python train.py --parallel_block=false --init="uniform" --lr_head=0.0085 --max_seq_len=768
Each number is 128 + 32 x the weight over its row's rms, rounded and kept within 0 to 255. Layers, rows and columns count from 0. The size above them is the row's rms in percent of the matrix's.

# layer 4 MLP down (transposed), 704x256, rms 0.0803, rows 289-306, columns 0-127
size [102  96 103 105  94 108 106  93  99  99  96  97 104 101 101 102 103 103]
[[165 103 182 143 113 124 118  98 164 106 133  90 118  46 159 118 137 145  91 136 132  73 173 137  78 174 112 174  97 169  93 133 131 129 118 109 144 124 140 158  77 112 129  84 123 143 160 125 115 107 127  98 109 127  85 119  95  91 139 149 142 121 121 161 103 132 153 154 110 124  95 100  88  66 131 161 107 115 138 177 199 169 149  92 146 166 143 148 167 157 124  90 122 135 165 116 137 138 104 146 141 137 171  74 137 146 163 109  84 155 118 112 122 104 140 111 172  99  82  55 135 133 105 113  89 193 160 102]
 [137  77 189 117 114  95 124 166 121 111  77 126 133 192 102 165 129  81  81 179 118 130 114 103 201 148 125  42 126  94 131  64 193  87 138 112  76 138 154 153 177 157 160 119 142 174 112 153 103 135 127 162  98 123 138 140 161 112 161 165 115  67 171 161  70 149 116 147 118 118 195 105 127 131 135 114 139 117  64  98  54 162  82 119 132 136 152 139 114  79 155  71 134 142 160  83 119 125  94 104 180 145 138  96  60 124  97 161 147 156 132 104 131 133 150 119 156  91  85  99 138 130  79  86 159  97 155  67]
 [ 78 130  91  95  96 138 110 148 144 172  86 104 137 137 109  77 109 136  71  88 144  68 128  92  93 124  99  85 122 123 122 163 115 190 159 153 144 116 156 129 115 108 161 112 178 137  95 124 181  98 110 120 189  75 105 105 114 148 132  80 116 105 129  77 141 174 134 209 164  98  88 142 161  93 137 149 132 131  72 166  90 152 152 120 154 155 134 161  10 144 133 154 107 126 122 157 125  90 166  96 167 116 120 106 146  93 137 159 116 135 145  85 165 143  93 143 134 170 128 167 202 196 162  90 146 172 166 131]
 [149 136 142 155 141 122  93 133 150 170 103 118 126 138 115  85 164 150 138 143  98  75 152  88 171 157 119 120 138  91  73 107 174 131  94 155 125 151 147 157 112 165 197 110  72 110 161 153 119 153  85 159 151 144 122 134 155  89 117  89 116  89 130 130  88 103 160 140 121 151 107  72 144 172 110 129 104 164 135 129 116 193  93 118  71 113 156 134 120  90 128 107 124 130 126 159 112 144 160  53 183  90 171 141 176 138 117 113  57 144 154 133 150  63 146 151  53  79  94  93  52  96 120  99 206  81 155 126]
 [136  90 102 128  66 100 116 146 203 161 170  97 159 159 138 147 166 195 149 146 152 133 135 107 129 161 123 172 138 162 122 122 160 199 139 121 190 136 103 107 116 125 157 138 151 141 131  77 205 124 145  99  99 137 130 132  93  96  98 124 105 148 166 143  57 122 125 138 104  82 106 129 122 158 140  71 163 113 111 101 129  52 113 192 124 144 131 127  97 135 102 107  94 109 105 119 158 131 136  71  75 112 128 145 107 148 134 167 160 158 120 115 102 152 131  72 108 117  71 124 172 108  95 141 126 135 146 147]
 [ 88 155 110 166 161 155 111 140  69 141  82 181 158 132 137 133 209 121 185 100 172 101  88 119 166 142 110  76 160 110  89 141 131  91 134 127 130 109 156  89 162 195 138 143  83 111  76 118 129  91 114 115 103 200 113  83 185 117 100 112  35 148 133 158 104 185 199 124 184 127 157 113 130 133 171 119 162 122 131 146 115 158  92 127 222  84 174 116 135 150 148 117 123 110 111 138 149 119 121  67 110 153 161 144 167 158 152  99 134 173 147 188 134 112 112  93 203 134 161 141 136 157 158  80 115  99 142 133]
 [134  99 164 152 116  56 117 136  80 149  68 175 128 113 126 135 145 134 138  94 115 178 147 119  58 108 137 157 209  95 176  78 118 157  88 124 106 117 140 102  81  85 115 124  79 139  51  80 117 164 110 150  80 123 128 166 106 133 119 122 169 120 150 144 135 117 143 104  89 114  86 117 160 128 136 121 209 153 121 165 198 128 147 184  86 128 117 121 150 155 130 139 118 164 111  82 115 114 187 108 111  99 191 130 209 116 193 112 152 128  65 150  78 110  82 119 134 127 112 120 127 132 159  88 140  81 177 123]
 [109 180 146 175 142 111 129 105 138 143 155 133 174 105 149 145 160 132 162 168 109 165 127 129 131 152 120 126  78  97 152 133 168 101  60 213 164  86  95 180 155 105 103  70 145  92 109 102 145 145 160 177 152 148  86 114 152 132 132 155  72 112  88  95 175 134  88 126 121 100 136  89 165  59 160  93  84  67 121 157  75 133 159  86  65 122 106 105 118 129 140 163 151 106  88 159 119 123 111 143 125 125 165 120  79 127  77 152 178 115 161 137 107 133 123 151 113 144 169  57 142 157 170 206 119 174  61 146]
 [ 99  93 127 140 158 117 125  93 107 144 144 124  65 150  83  84 129 138 130 125 160 121 101 104 128 104 190 152 105 134 123 133 182 137 164 144 185 117 121 154 107  85 109 168 156  95 125  71  92 206 148 137 186  72 133 158 166 159 141 107 140  99 122 118 189 121 183  86 163 131 182 126 147  84 105 135 168  88 109  63 134 135 100  76 117 157 178 133 101 124 140 120 124 139 133 119 108 136 149 161 176 118  78  68  88 134 121 145 126 141 130 111  91 147 121 158  72  91 135 178 115 142 121 138 154 119 141 174]
 [115  90 161 102  93 128 126 153 113  42 165 161 149 109 133  79 140  88  72 145 133  82  98 126 112 144 168 137  86 143 134  89 164 207 115 177 119  95 153 119 186  91 180 131 169 157 159 127 124 168 131 113 125 121  85 111 123 158 180 102  91  90 110 113 153  67 127 117 125  82 157  56 177 113 178 160  96 149  97  81 112 115 151 144 100 143 112 101 109  94 149 129 127 159 158  78 130 162 161  77  73  87 165 186 109 105 194 162 136  95 131 124 120 136  88 173 105  83 125 208 137 127  58 130  89 106 103 117]
 [153 148  85 128 103 186 101  82 115 147  94 151 120  83 168 177 209 115 125 140 223 163 166 143 138  96  95 140 148 175 110 155 111  57 139 166 107 134 112 103 131 139 158 137  53 158 118 159 138 172 159  58 124 159  80 115 111 154  91 133 236 114 148 128  65 124 116 101 127 162 130 142 152 177  90 133  83 190 120  95 137  74 137 161  97 126 107 108 132 130 149 187 136 155  97 161  52 108 166 143 156 124 142  99 138 107  94  82 113  86 133 130 132  80  90 124 156  80 107 104 115  97 169 111 100  81 117 115]
 [ 97 114 151 187 127 168 118 117 138  49 132  99 105 166 129 119 151 178 101  84 107 119 145 142 113 150 147 104 175  85  62 122 139 127  93 173 158 153 137 102 117 122 120 147 125  87 185 148 163 180 154 121  73 153 126  98 144 155 105 155 200  87 113 109 199 143 180 131 117 169 128 133 146 158 137  84 201 113 179  90 109 158  54 113 126 107  93 123 145 121 132  91 152 130 151 134 102  61 104 137  88  95 119  92 125 102 212 170 118 127 115 110 162  95 118 145 130 107 139 114 101  66  76 121 124 118 146 166]
 [116 108 211 127 125 153 127 140 131 140  84 106 120 163 122 148 170 133 137 170 154  95  93 116 167 125 167 146  86 129 175 112  66 139  88 123 119 133  38 136  81 146 119 147  92 177 119  87 107 177 158 114 133  71 168 152 129 134  69  93  69 102 109 181 133 178 153 188  85 136 101  74 167 125 203 181 137 153 115 142 134 133 151 154 134  99 119 156 143  89 136 125 117 219 121 143  81 133 156 155 152 129 141  95 125 153 194 134 147 120 162 115 116 167 173  73  73 134 127 126 186 130 157 131 170 147  75 127]
 [135 128  55 121 127  96 113 199 116 152 125 141 164 113 126 152 143 143 130 105 128 159  83 162  96 153 160 151  97 214  80 150 156  90 163  83 185  86 185 153  94 167  99 151 189 115 121 179  96 163  98 142 116 116 147  89 135  82 145 125 129 126 154 126 110 112  83 125 142 126  95  79 136  92 182 153 178 152  75 199  99 148 117 168 118 135 184 114 138 113 141  77  99 115 125 126 121 162 108 139 172  82 118 136 110 176 209 100 145 172  86 134  96 111 115 128 128 134 119  83 134 134 130  89 140 101 165 134]
 [123 187  81 207 120 106 133 135 132  60 140 113  72 116 128  78 147 147 117 129 144 116 205 119 156 157 131 108 143 104 145 130 145 139  77 136 128 162 110 175 169 190 158 105 143 135 133 161 153 168 212 112 120 122 143 170 155 164 133 172 147 171 162  86 193 120  75 152  98 113  98 128  91 141 149 146 123  77 144 132 157 136  72 102 162 115  74 143 155 187 167 107 144 124 180 153 171 127 114 114  58 171 140 134 193 137 128 130 140 132 128  79 130  94 129 115 141  90 118  28  66 107 150 178  92 147 130 175]
 [106 108 114 112 130 134  86 149 106 171 118  90 150 108 193 138 150 123 110 122  86 169 174 138 133 127 124 126 163 184  84 147 110 126 185 101 146 129 154 106 138  51 130 166 133  79 143 160  97 150 109 155 127  98 111 143 142 131 115 102  81 147 142 118 115  84 136 154 146  86 145 112  89 111 107 102 131 168 123 150 120 159 170  66 128 158 149 165 106  86  72 175  80 165 176 155 127 132 114 131 128 162 168 134 105  48  81 204 152 151 182  90  96 164 132 173 117 132 134 119 139 135 138  92 153 113 154 157]
 [ 99 157 136 145 130 159 111 130 139 129 161 134 121 160 124 135 135 129 124 180 156 204 159 120 148 113 123 134 146 179 107 136 168 115  93 136 116 147 195 144 169  82 169 120 126 126 173 115 149 145 127 133 215 116 108 117 146 157 102 121 123 108  49 150 160 143 124 115 152 120 104 147 174 125 123  80 159 112 146 118 136 144 123 132 102 173 140 152 102  98 170 168 167 120 171 127 146 133 149 136 157 145 145 129 160 162 142  51 103 127 133 197 139 112 121 157  91 117 161 129 106  94 139  84  88  90 130 130]
 [184 166  75 125 111 117 147  83  91 110 131 158 170 127  90 105  74 106 127 107 113  83 142 146 172 103 132  73 138 164  84 158 125 146  77 111 138 130  90 185 165 139 113 123 116 113 138 183 150 130 105 106  84 137  76 151 147 135 153 133 126 165  83 116 164 129 148 144 113 115 166  92 104 197 125 106  93 180 134  77 126 134 117 135 143 101 114 131 170 181  92 146 144 164 122  68  74  76 143  97  71 166 121 116 173 112 143 132  75 115 128 147 148 171 145  77 176 158  90 119 138 153  84 117  83 102 138 148]]
# layer 4 MLP gate, 704x256, rms 0.0715, rows 290-307, columns 0-127
size [ 98 102 100  98 101 101  98  95 105  95  83  95  94  99  99 104 102 104]
[[108 105 113 119 151 165 129  52 146 185 129 138 131 204 150 131 131 154 163 211 112 129 115 151 133 104 118 113 159 109 140  70 117 125 164  84 179 109 143 122 188 104 132 110 151 111 120 178 154 135  96  87 134 135 111 103 114 151 170 203 113 120  92 120 138 134 103  90 116  95 105 125 163 113 102 132 113  98 165  99 125 101 151 105 139 148  95 110  63 120 109 155  81 158 121  72 200  89 107 100  95  98 141 147 143 135 128 183 106 159 123 151 120  86 185 135 171 140 105 172  52 156 116  37  90 127 162 104]
 [185 157 143 136 196 101 133  66 128 103 155  94 165 138  74 136  91 146 134  93 141 185 119 117 143  94  82 212 107 130  62 182  93 107 149 160 162 165  67 198 182 132 132 156 122  68 100 131  88 128 141  95 200 143 140  90 103 145 115 115 157 141 122  93 168  92 161 119 140 153 103  62 135  81 161 168  90 143 123 101 166 188 149 176 112 157 178  92 135 130 142 165 168 182 131 126 139 165  99 166  94  92 122  85  95 166  84 133  94 113 113 151 109  37 123 147 133  85  77 145 117  84 116 127 187 185 103 104]
 [154 117 105 105  78 127 175 146 171 136  97 130 122 201 107 119 173 153 124 116 123  21  99  90 118 167 131 117 141 104 126  79 134 111 143 154 127 108 176 118  99 142 107 124 123 117 133 116 138 110  98 162 163 171 123 117 105 122  98 108 192 128 165 148 163  82 168  59 155 186 133 121 101 134 158 119  80 130 120 154 131 125 206 119 115  88 100 180  76  87  13 139 171 125 138  52 149 162  76 140 101 121 102 135 127 173 109  81 152 158 125  74 120  99 174  93 130 116  89 102 153 103 150 109 123 119 190 101]
 [171  91 136 118 154 183 154  73 121 183 120 161 159  75 129 140 135 118 133 138 159 116 167 167 157 126 139 137 132 116 104 138 106 140  49 113 166  95 134 130 140 127  86 102  63 119 154  91 185 111 130 107  95 141 119 122 115 111  71  78 140 117 124  57  86 100  93 110 167 126  89 144 105 167 158 118 163 144  86 108 197 171 187 122 106 157 123 148 146 182 145 147 147 135  85 119  63  71 173  88 131  91  78 213 127 128  86 147 130 120 160 164  77 132 176 145 148  32 106 124 112 134 139 129 129 110 124 120]
 [104 105 226 142 113 128  72 186 114 151  97 166  88 153 112 131 128 170 119  90  99  82 146 145 112 142 111 129 195 139  90  97 127 114  91 161 145 147 159 151 155 134 138  97 153 125 135 152 153 141  79 184 117  21 167 119  94 140 134 113 136 143 101 101 196 174 150 103  83  97 150 162 110 156 119 166 110 153  73 102  86 117 124 102 132 150 169 160 105 101 153 147 150  84 115 195 181 115 209 153  75 185 114  95  70 177  95 102 145 127  89 138 140  96 150 114 152 149  99 122 190 138 117 146 127 159 160  85]
 [103 142  92 131 173 167 143 114 121 155  60 190 152 133 128  81 102 127 139 136 209 148 135 176 150  98 145  94 125 160  76 147 142 122 131 137 112 129 122  59  91 161  82 116 106 102 215 153 105 136  97 161 130 169  77 169  94 166 107  72 134 130 105 103 143 141 126 149 117 132 137 114 110  80  98 108 148 156 146 183  70 118 167 146  60 104 111 102 151 149 110 103 112 105 117  93 179 201  96 187 139 115 147 134  74 173 127 116 144 118 107 132  88 127 118 153 143 129 143 148 160 137 131 124  85 131 111  95]
 [183 131  82 118 114 133  88 171 177 172 117  80 108 199 176 118 145 144 122 119 124 156 113 163 181 105 135  95 133 101  77 124 119 158  94 213  75  88 147 120 101 170  93 140 150 121 144 134 138 140 108 160 121 104  90 111 108 177 111 120 124 170 194 139 101  87 105 172 122 101  95 116 130  62  75 160  91 165 140 146 185 170 166 119 124 106 145 156 117 161 138 158 141 109  81 132  70 120  95 155 119  97  86 132  61 127 155  97  76 127 143 129 132  66 159  27 169 176 194 176 157 142  83  91 115 143 146 113]
 [127 150 114 132 124 108 146 130  90 114 155 110 132  76 116 195 172 104 141 110  64 102  77 175 167 164 160 107  71  93  49 100 128  88 126  58 141 130  82 133 105  65  90 137  77 126 124 141 166 170 109 100 110 100  95  41 111 193 165 177 114  90  84 113 154 137 168 181 162 158 138 190 142  98 146 197 156 112  60  92 105 124 132 139 141 100 149 148 116 151 113  78 142 153 124 141 156  94 133 117 146 188 109 134  80 127 125 152 123 193  84 172  99 133  81 121 115 104 154 133 184 158 198 137 159 163  79 146]
 [126 130 105  96 101 112  70  90 184 105 122 142 108 174  79  87 143 164  92 134 101 137 103 135 177 105 120  80 186 101 130  98  93 172  75 162 124 169 105 154 139 107 148 175  65 117 162 153 141 115 115 150 107 165  82 108 104 121 176  91  34 138 156  23 110 150 117 159  73  71 103 133 136 152 161 110 144 139 149 147 188 119 147 182 144  90 111 177  99 128 136 146 104 147 145 138 105 106 177 184 135  91  93 132  98 115 119 100 110 118 104 105 136 177 106 194 174 124 158 132  98 129 136 153 151 125  85  92]
 [174 170 161 164 160 120 106 129 116 128 148 132 164 112 138 141 155 147 142 102 153 167 103 120 144 119 140  99 140  74 142 195 111 163  79 197 152 108 177 179 103 100  94 162 144 129 167  89 166 139 169  59 151 127 149 111 148 141 158 102  68 106 121 140 144 147  94  83 149 135 194 171  86 104 166 136 107 130 106 125 149  78 132  99 113  64 109 121  88 138 125 210 168 141 112 133  70 133 112 173 192 176 115 120 105 160 103 113 194 118 164 136 139  58 121 138 135 174  95 140 115 138 136 152 161  82 109 121]
 [167 170 111 128  97  65 121 122  92 138 103 178  93 121  98 144 108 177 113 147 152 131 127 118 127 124 129 129 132 161 108 111  62 154 148  71 106  81 172 131 129 115 154 154  94 142  69 120 121 114 179 116 109 104  55 217 122  89 125 164  75 155 149  71  89 119 180 180 128 172 127 155 133 169 162 139 133 117  92 110 159 113 161 116 121  87 150  67 127 140 147 122  54 161  98 114 182 188  64  82 100 146 120 142 216 159 128 160 147 129 179 142 109 182 116 171 152 172 155 120  82 132 132 153 104 115 140 112]
 [102 142  85 142  91 151 131 105 180  98 124 149 106  68 120 128 180  94 150  87 122  91  99  84 100 172  89 134 131 187  78  98 131  68 179 101 155 119 151 158 156  80 145  48 136 162 199  97 130 127 167  62 108 134 188 167 149  68 157 122 109 136  98 106 134 137 117 132 143 170 107 128  93 131  81  99 156 160 146 141 150  63  98 116 159 211  92  90 156 130  78 137 110 135  93 177 150 188 113  84 128 117 155 112 109 122 140 138 142 109 135 142  99 159 181 130 137 105 127 134 119  92  84 150 101 138 124 100]
 [122 161  77 156 155 192 180 171 125 123 100 131 240  74 117 187 121 139 135  63 122 163  79 119 148 176 167 124 165 160 115 141 166  85 100  79 127  72 163 143  83 171 138 131  72 156 122 123 123 138 109 183 134 137 169 187 156 107 159 141 129 177 143 116 197 122 158  81 218 140 117 147 139 112 171 140 117 147 123 126  93 126 105 181  99 118 142 114 156 132 162 142 101 154 117 123 185 108 113 149  95 124 103 165 120  86 109 147 124 147  99 126 165 147 108 147 127 155 130 110 158 153 152  70 140 137 142 135]
 [ 93 115  46 164 106 190 111 141 106 120 120 120 110 134  78  86 211 108 141 119 190 143 109 168  88 101 152 131 100 155 191 172 151 141  42 153 104 144 135 107 167 148 106 142  75 138 145 178 139 101 144 120  83 112 173 158 190 128 107 128 105 128 169 186 156 137 130 160  98 103 107 174 113 102 128 101 100 164 122 163 107 132 141 120 187 151 106 139 111  97 124 133  82 127  73 128 101 168 144 140 143 113 147  77  99 113 100 108 140 135  95 118 107 161 148 144  84 103 142  90 108 157 132 141 103  84 140  96]
 [154 107 115 116 135 146  64 137 198  78 125 120 154 111 139 130 147 111  82 141  84 112  90  95 157  99  82 121 137 181  54 114  23 154 139  77 156 174 156 163 133 116 200 156 133  95 129 123 119 134  95 100 122 107  71 133  82 144 126 148 111 162 118 163 153 131 154 163 162 133 138 112 163 103  67 123 101 147 143 134 179 134  85 137 164 138 115 159 128  59 101 128 121 211 193  99  83  80  88 145  66 136 118 139 151 139  41  93 149 143 116 124 146 102 155 136 136 155 111  67 106 170 155  75 175 107 139 162]
 [ 78  99 155 183 133 127 131 144 116 132 140 127 137 143 119 106  80 106  87 148  97 156 154 152 111 124 126 108 133 148  97 170 121 113 149 100 151 153 140 160  51 138 168 104 120 102 145 126 143  86  98 169 124 104 214 158 169 147 160 114 118 152 124 122 189  79 105 129 103 199 178 105 143 170 119 149 134 113 138 134 143 152 111 140 130 160 180 145 161  75 144 135 113 120 108 169 117 195  68 159 144  63 131 140  71 164  74 187 108 124  77  98 118 112 127 131 116  96 155 128 119 143  80 142 221 134  55 160]
 [196 116 149  94 116  75 175 126 125 105 140 145  96  80 158 113  99 176 199 151 128 146 131 120 118 107 100 144  98  94 153 103 124 120 113 126 181 137 162 176 101  86 100 144 143 151 113 198 137 104  70 132 208  96 138 117  91 101 123 107 174 120 145  99 115  87 132 126 120  34 129 135 177 114 104 136 107 166 153  91 112 108 135 126 136 110 117  64 157 162 175 116 127 150 120  36 131  91  87 159  78 127 137 162 143 111 112 191 166 105 159 106 138 111 122 135 166 165 150 128 101  94 137  71 199 103 107 113]
 [ 87 124 117  82 151 155 104 157 129 119 160 144 176 118 103 176  74 145 104 133 151  93 183  90 121 123 131 111 155 136 131 122 153  85 197  93 138 124 159 120  99 124 128 119 125 143 147 137 164  80 165  74 126 153 190 153 117 178 121  59 169 117 102  72 151 154 153 102 130 150  69  81 203 133 145 145 157 159 120  80 188 134 103 148 133 108 135 102 135  82 107 103  98 148  82 112 174 146 138 131 143 159  74 125 175 168 195 119 200 136 121 142 186 135  70 109 132 146 122  68  56 140 221 121 159 121 127 122]]
# layer 4 MLP up, 704x256, rms 0.0716, rows 290-307, columns 0-127
size [ 99 106  97  98 100 103 101 102 100 100  85 102 102 101  97 104 100  99]
[[117 165 160  85 166 139 105 102 123  90 102 106 142 176 127 129 126 188 130 160 134 131 139 136  90 140 123 132 129 174 123  99  51 154 115 102 110  97 196 122 125  95 111 106 133 136 122  99 160 112 128  62 130 163  56  64 139 147  86 192 135 122 148 140 135 157 148 159 168 149 121 152 117 160 115  40  72 195 114 105 125 132 111  92 144 165 127 109 131 129 152 181 127 144 139  48 105 101  70 130  87 140  87 165 112 126  84 124  95  68 115 200 176 140 149 164 131 108 142 171 171 150 101 127 151 163  76 129]
 [ 94 167 112 142 110  97 127 134 157  87 107  97  82  69 122 176  58  81 102 118 126 126 183 112 170 106 126 137 115 152 101 119 122 216  99 138 137 101 146 131  77 107 165 113 190 104 103 118 177  91 102 135 100 153 147  99  87 167 121 187 111 137 171  79 139 151 107  52 138 147  95 142 108 145 104 141 125 113 115  78 147 187 141 102  92 131  97 121 110 172 115 154 120  98 134 148 128 119 103  48 123  58 122 171 147 140 139 150 111  81 142 125 190 185 152 156 116 119 155 172  60 112 158  91 162 122 109 125]
 [118 177 121 109 111 105 122 134  57 117 152 120  58 148 100 151  62 138 153 102 126 135 148 135 118 223  80 164  85 144 102 111 133 141 138 146 109 157 107 118 112 133 144 153 102 128 124  97 147 127 160 134 118 165  92 137 101  90 137 147 133 169 103 127 136 136 119 169 140  80 127 185  88  65 147 139 125  96 143 112 178 123 168 145 132 144 164 118  93  76 147 123 120 109 103 167 179 127  60  84 158 150 100 123 100 139 132 127 117 122 199  55 183 164 164  94 127 135 109  79 150 124 102  83 113 110 124  74]
 [174 109  88  81 149 125  98 152 139  73 133 114 132  57 140 123  97 158 144 129 160 145  82 174 109 155 162 128 115 174 126 154 106 107 116 104 126 135 106 142 119 156 170 156 181 117 162 171  98  95 126 133 109 131 116 167 124 127 148 156 190 126 106 155 146 104 134  89 143 139 141 140 139 194 111  93 146  84  71 185 142 122 172 184 143 139 129 119 130 126 164 126 138 102  84 163 189 116 189 160 121  67 136 167  75 175 145 128 124 150 135  85 170 145 153  97 113 124 178 180 117 145 152 147 171 101 125 144]
 [136 116 118 129 108  70 124 114  82  95 148  93 173 159 109 141  46 139 106 174 135 126 134 162  57 139  76 133  78  84 117  99 126 236 158 115 112 131 119  94  97 125 162 130 161 167 130 132  96  87 107  66 148 136  73 174 116 210 148 158  68 103 110 104  70 167  88 156 128  96 135 113  98 123 137  85  96 156  93 141 180 132 154 141  73 114 134 130 148  97 141 148 112 134 198 181 110 121 135 128 101 142 135 215 147 136 153 117 134 173 156 179 114 130 108 134 121  46  89 111 145 165 195 118 113  91  91 140]
 [156 156  43 160 191 162 129 102 117 151 114 113 130 157 117 109 147  91 145  88 203 135 150 155 137 111 152 135  82 155  89 136 138 139 122 165  84 149  95 107  61 153 113  92 106 146 135 107 102 133  65 131 102 141  92 144  96 120  97  86 118 104 130 114 152 112 165 127 148 146 117 103 149  63  98 179 163  74  69 172  58 131 150 112  97 149 107 127 125 140 120  96 112  56 151 130 107 153 117 160 140  95 135 100 103 179 123  97 148  83 123 115  61 106 139 146 129 163 110 134 138  52 102 131 122 128 111 151]
 [113 109 153 133 118 145 128 131 111 126 161  85 185 110  94 110 161 129 146 157  97 119 130  96 108 154  86 160 103 161 211 153 133 113 178 118 168 156  84 158  87  91 174 150 144 140 138 116 147 162  93 150 147  93 123 102 185 131 141 189 126 154 141 113 166 139 158 121 159 136 175 151 112 180 145 127  99 105 143 122 127  93 150  40 138 113 156 147 112 160 153  96  92 120 144 107 158 145 144  91 118 152 147 101 119 123  66 129 153 167 160 182  97 157 131 234  93  95  88 153 131 150 168 153 172 134  60 158]
 [128 137 120  80 207 145  65 148  80 178  99 138  65  98 160 131 106 161  87 182 100 108 126 117 131 100 137 143 176 161  74 159  87 178 140 135  85 137 158 184 134 112 188  98 103 114 132 159  87 149 129 100 183 105 124 146 132 141 191 160 116 140 141 176 138 131 145 125 199 111 159  95 107  75 116  90 106 128 106 144 123 179 122  93 101 148 155  79 102 149 146 116 163 111  93  91  95  97 103  97 179 124 117 137 181 136 148 124 149 114 123 107  78 152 107  89  94 170 183 124 161 147 116 161 147 110  92  90]
 [ 68 107 114 181 146  80  86 135 188  84 132 156 109 106 114  96 153 105  35 143  88 144 138 137 174  60 156 100 148  95 116  84 174 130  94 113  78 160 109 149 153  99 149  91  87 108 128 150 137 164 178 125 126 134  82  94 120 153 162  66 115 147 103  85  98 147  99  73 130 147 130  71 109 133 149 140 129 106 129 127 224 141 128 189 163 106 134 152  71  53 123 117 154 148 147 119  91  92 156 103 136  56 135 133 122 130 127  87 103  92 137 134 109 135 135 129 130 180 103 138 134 121 136 159 101 101  86 108]
 [132 118 192  88 127 114 104  75  69 124 113 160 115 125 151  96  87 118 112 228  73 154 110 150 130 103 188 117 132 128  96 143 163 159   9 152 139 100  80 102  72 143 113 107 159 147 201 106 134  86  70 100 172 165 157 172 191 127 152 165 116  82  99 123 156 114 124 119  65 139 122 123 143 113 105 154 108 102 120 110 108 133  50 105 154 106 174 152  89 138 118 161 144 157  94 108 152 134 154 147 110 170 166 165 136 151 170  79 155 126 140 128 129 131 163 153 107  81 141 119 160 115 111  80 167 169  89 117]
 [158  91 114 129 120 119 167 163  93 153 105  95 106 173 192 126 108 137 165 103 103  98 164 142 124  99  88 142 142 126 184  99 160 107 141 112 119 165 126 114 150 136 170  93 144 176  60 176 115 108  66 118  66 100 170 108  91 124 161 122 144 109 109 213  69 118  64 110 105  93 126 152  96 115 139  86 137  81 118 129 114 128 122 182 147 156 151 114  35 101 161 179 141  97 117 122  90 115 150 144  86 184 130 159 151 118 103  63 105  99  89 154  77  68 111 116 111 104  98 150 151 107 141 150 127 157 118 123]
 [125 148 144 122 104 174 147 164  78 164 149 110  57 103 126  89 136 116 110 163  99 153 115 127 136 147 183 154  95 144 121 171 152 150  83 136 140 102  87 204 122 206  99 110 165 134 113 161  85 152 101 206 128  70  89 146 151 228 129 112 111 160  96  92 127 110 124 147 123  99 121 157 139 168 125 165 113 157 168  89 125 149 120  82 142 110 204 119  88 132 182  75  88 110 144  78 109 142  78  70 140 129  91 160 150 121 144  96 103 143 164 144 104 103  93  94 199 173  99 136 146 136 127 116 159 153 176 114]
 [ 50 159  67 104 100 122 101 115 105 143 103 104 140 114 142 111 134 118 111 125 122 114 134 124 139 140 160 154 135  84  79  58  79 108 137  69 146  91 163 104  97 124 103 116 139 129 140 149 176 185  64 156 110 165 136 145 129  91 161  95 179  96 125  38 159 153  46 120 127  92 127 123 111 132 116 159 159 145 106 168 106 213  77 158 135  79 109 169 143 124 123 139 142 149 134 146 140 110 132 130 202 170 145 170 120  83  76 113 161 132 120  97 102 190 121 136 104 106 139 178  99  86  96 102 172 131 119 114]
 [130  85 130 149 117 104  53 172  84 108 105 123 143 154 154 134 122 105 130  63 182 143 145 169 139  94  90 114 177  75 150  86  86 113 106 205 153 180 164  71  90 129 127 118 135 119  93 121 119  77 159 107 132  86 126 138 132 125 143  99 170 129 212 156 167 116 180 148 133 108 143 131 179 102  59 152  23 170 164 130 112 105 121 119 170 136 139 124 161 146 164 145 156 120 123  45 198 139 145 124  91 115 139  76 117 108 158  95  88 118  94 151 102 161  68  91  89 102 134  86 110 158 119 150 121 116 126 111]
 [107 110 135  89 119 101 178 160 131 124  83 103 155 115 139 102 125 126  69 128 221 121  60  85  69 112 157 137 158 158  98 139 139  92 120  72 144 140 129  98 125 106 181 171 126 137 142 121 119 147 179 166 110 120 127  97  90 138 148 144 121 118 182 104 223  78  87 139 188 146 123 137 162 144 101 127 129 145  72 140 121 155 148  85 120 134 130  99  87 146 154 132 119  98 154 126 119 123 171  73 177 120 146  77  98 158 106 113 119  96 104 127 209  90 178 150 119 146 135 128 116 103 120 140 148  68 156 118]
 [121 168 183 162 124 119 148  38 153 184 144 120 159 118 134 127 144 197 141  92 114  72  81 126 167  91 115 136  28 150 207 147 123 143 160 168  77 125  94  85 148 134 159  77 108 105 163 103  88  96 141 112 115 151 124 117 149 121 100 143  97 135 143 100  89 160 127  80 157 126  96 150  99 162 113 148 142  99 109 100 117 153  93  97 146 139 113 123 115 127 153 157 166 100  91 139 100 172  98 168 142 100 166 155 211 167 143 174  83 176 101 135 150 110 105 124 139 137 109 111 181 169 151 133 124 154 120 148]
 [ 59 114 129 133 110 144 140 185 144 105  87 127 126 145 133 186 163 113 124 128 155  95 130 135 127 149  96 128 171  83 135 100 148 162 143 125 119 121 105 186 150 138 101 139  92  96 166  70 116 142 132 117 130  96 166  99 137 114 120 117 142  61 175  83 116 166 112  65 139 131 159 173  87 139 106 163 171 155 136 105 113 158 131 145 190 132 132  88 179  81 155 131  99 104  56 165 135 133 157 145 189 107 112 116 117  79 130 131 184  98  85 113  93 159  94 113 111 128  91 117 139  96 153 133 155 135 164 119]
 [170  57 156 143 142 112 109 134  95 126 127 115 142 128 199 119 130 170 113 155  67  70 165  78 108 157 188 124 135 115  94 134 153  88  48 184 123 162 158 100 146 107 130 151 151  61 117 154 103 105 129 117 161 113 142 121 123 145  74 157 135 186 179  96 151 102 151 146 128 101  90  18 125 124 111 105 161 127 110 196 122 115 153 151  31 115  80 192 100 126 110 133 121 106 149 128 146 138 109 165 168 132 148 144  81  84  91 130 180 137 145 162 109 121 166 102 151 129 124 131 144 147 136 135 117  47 169 155]]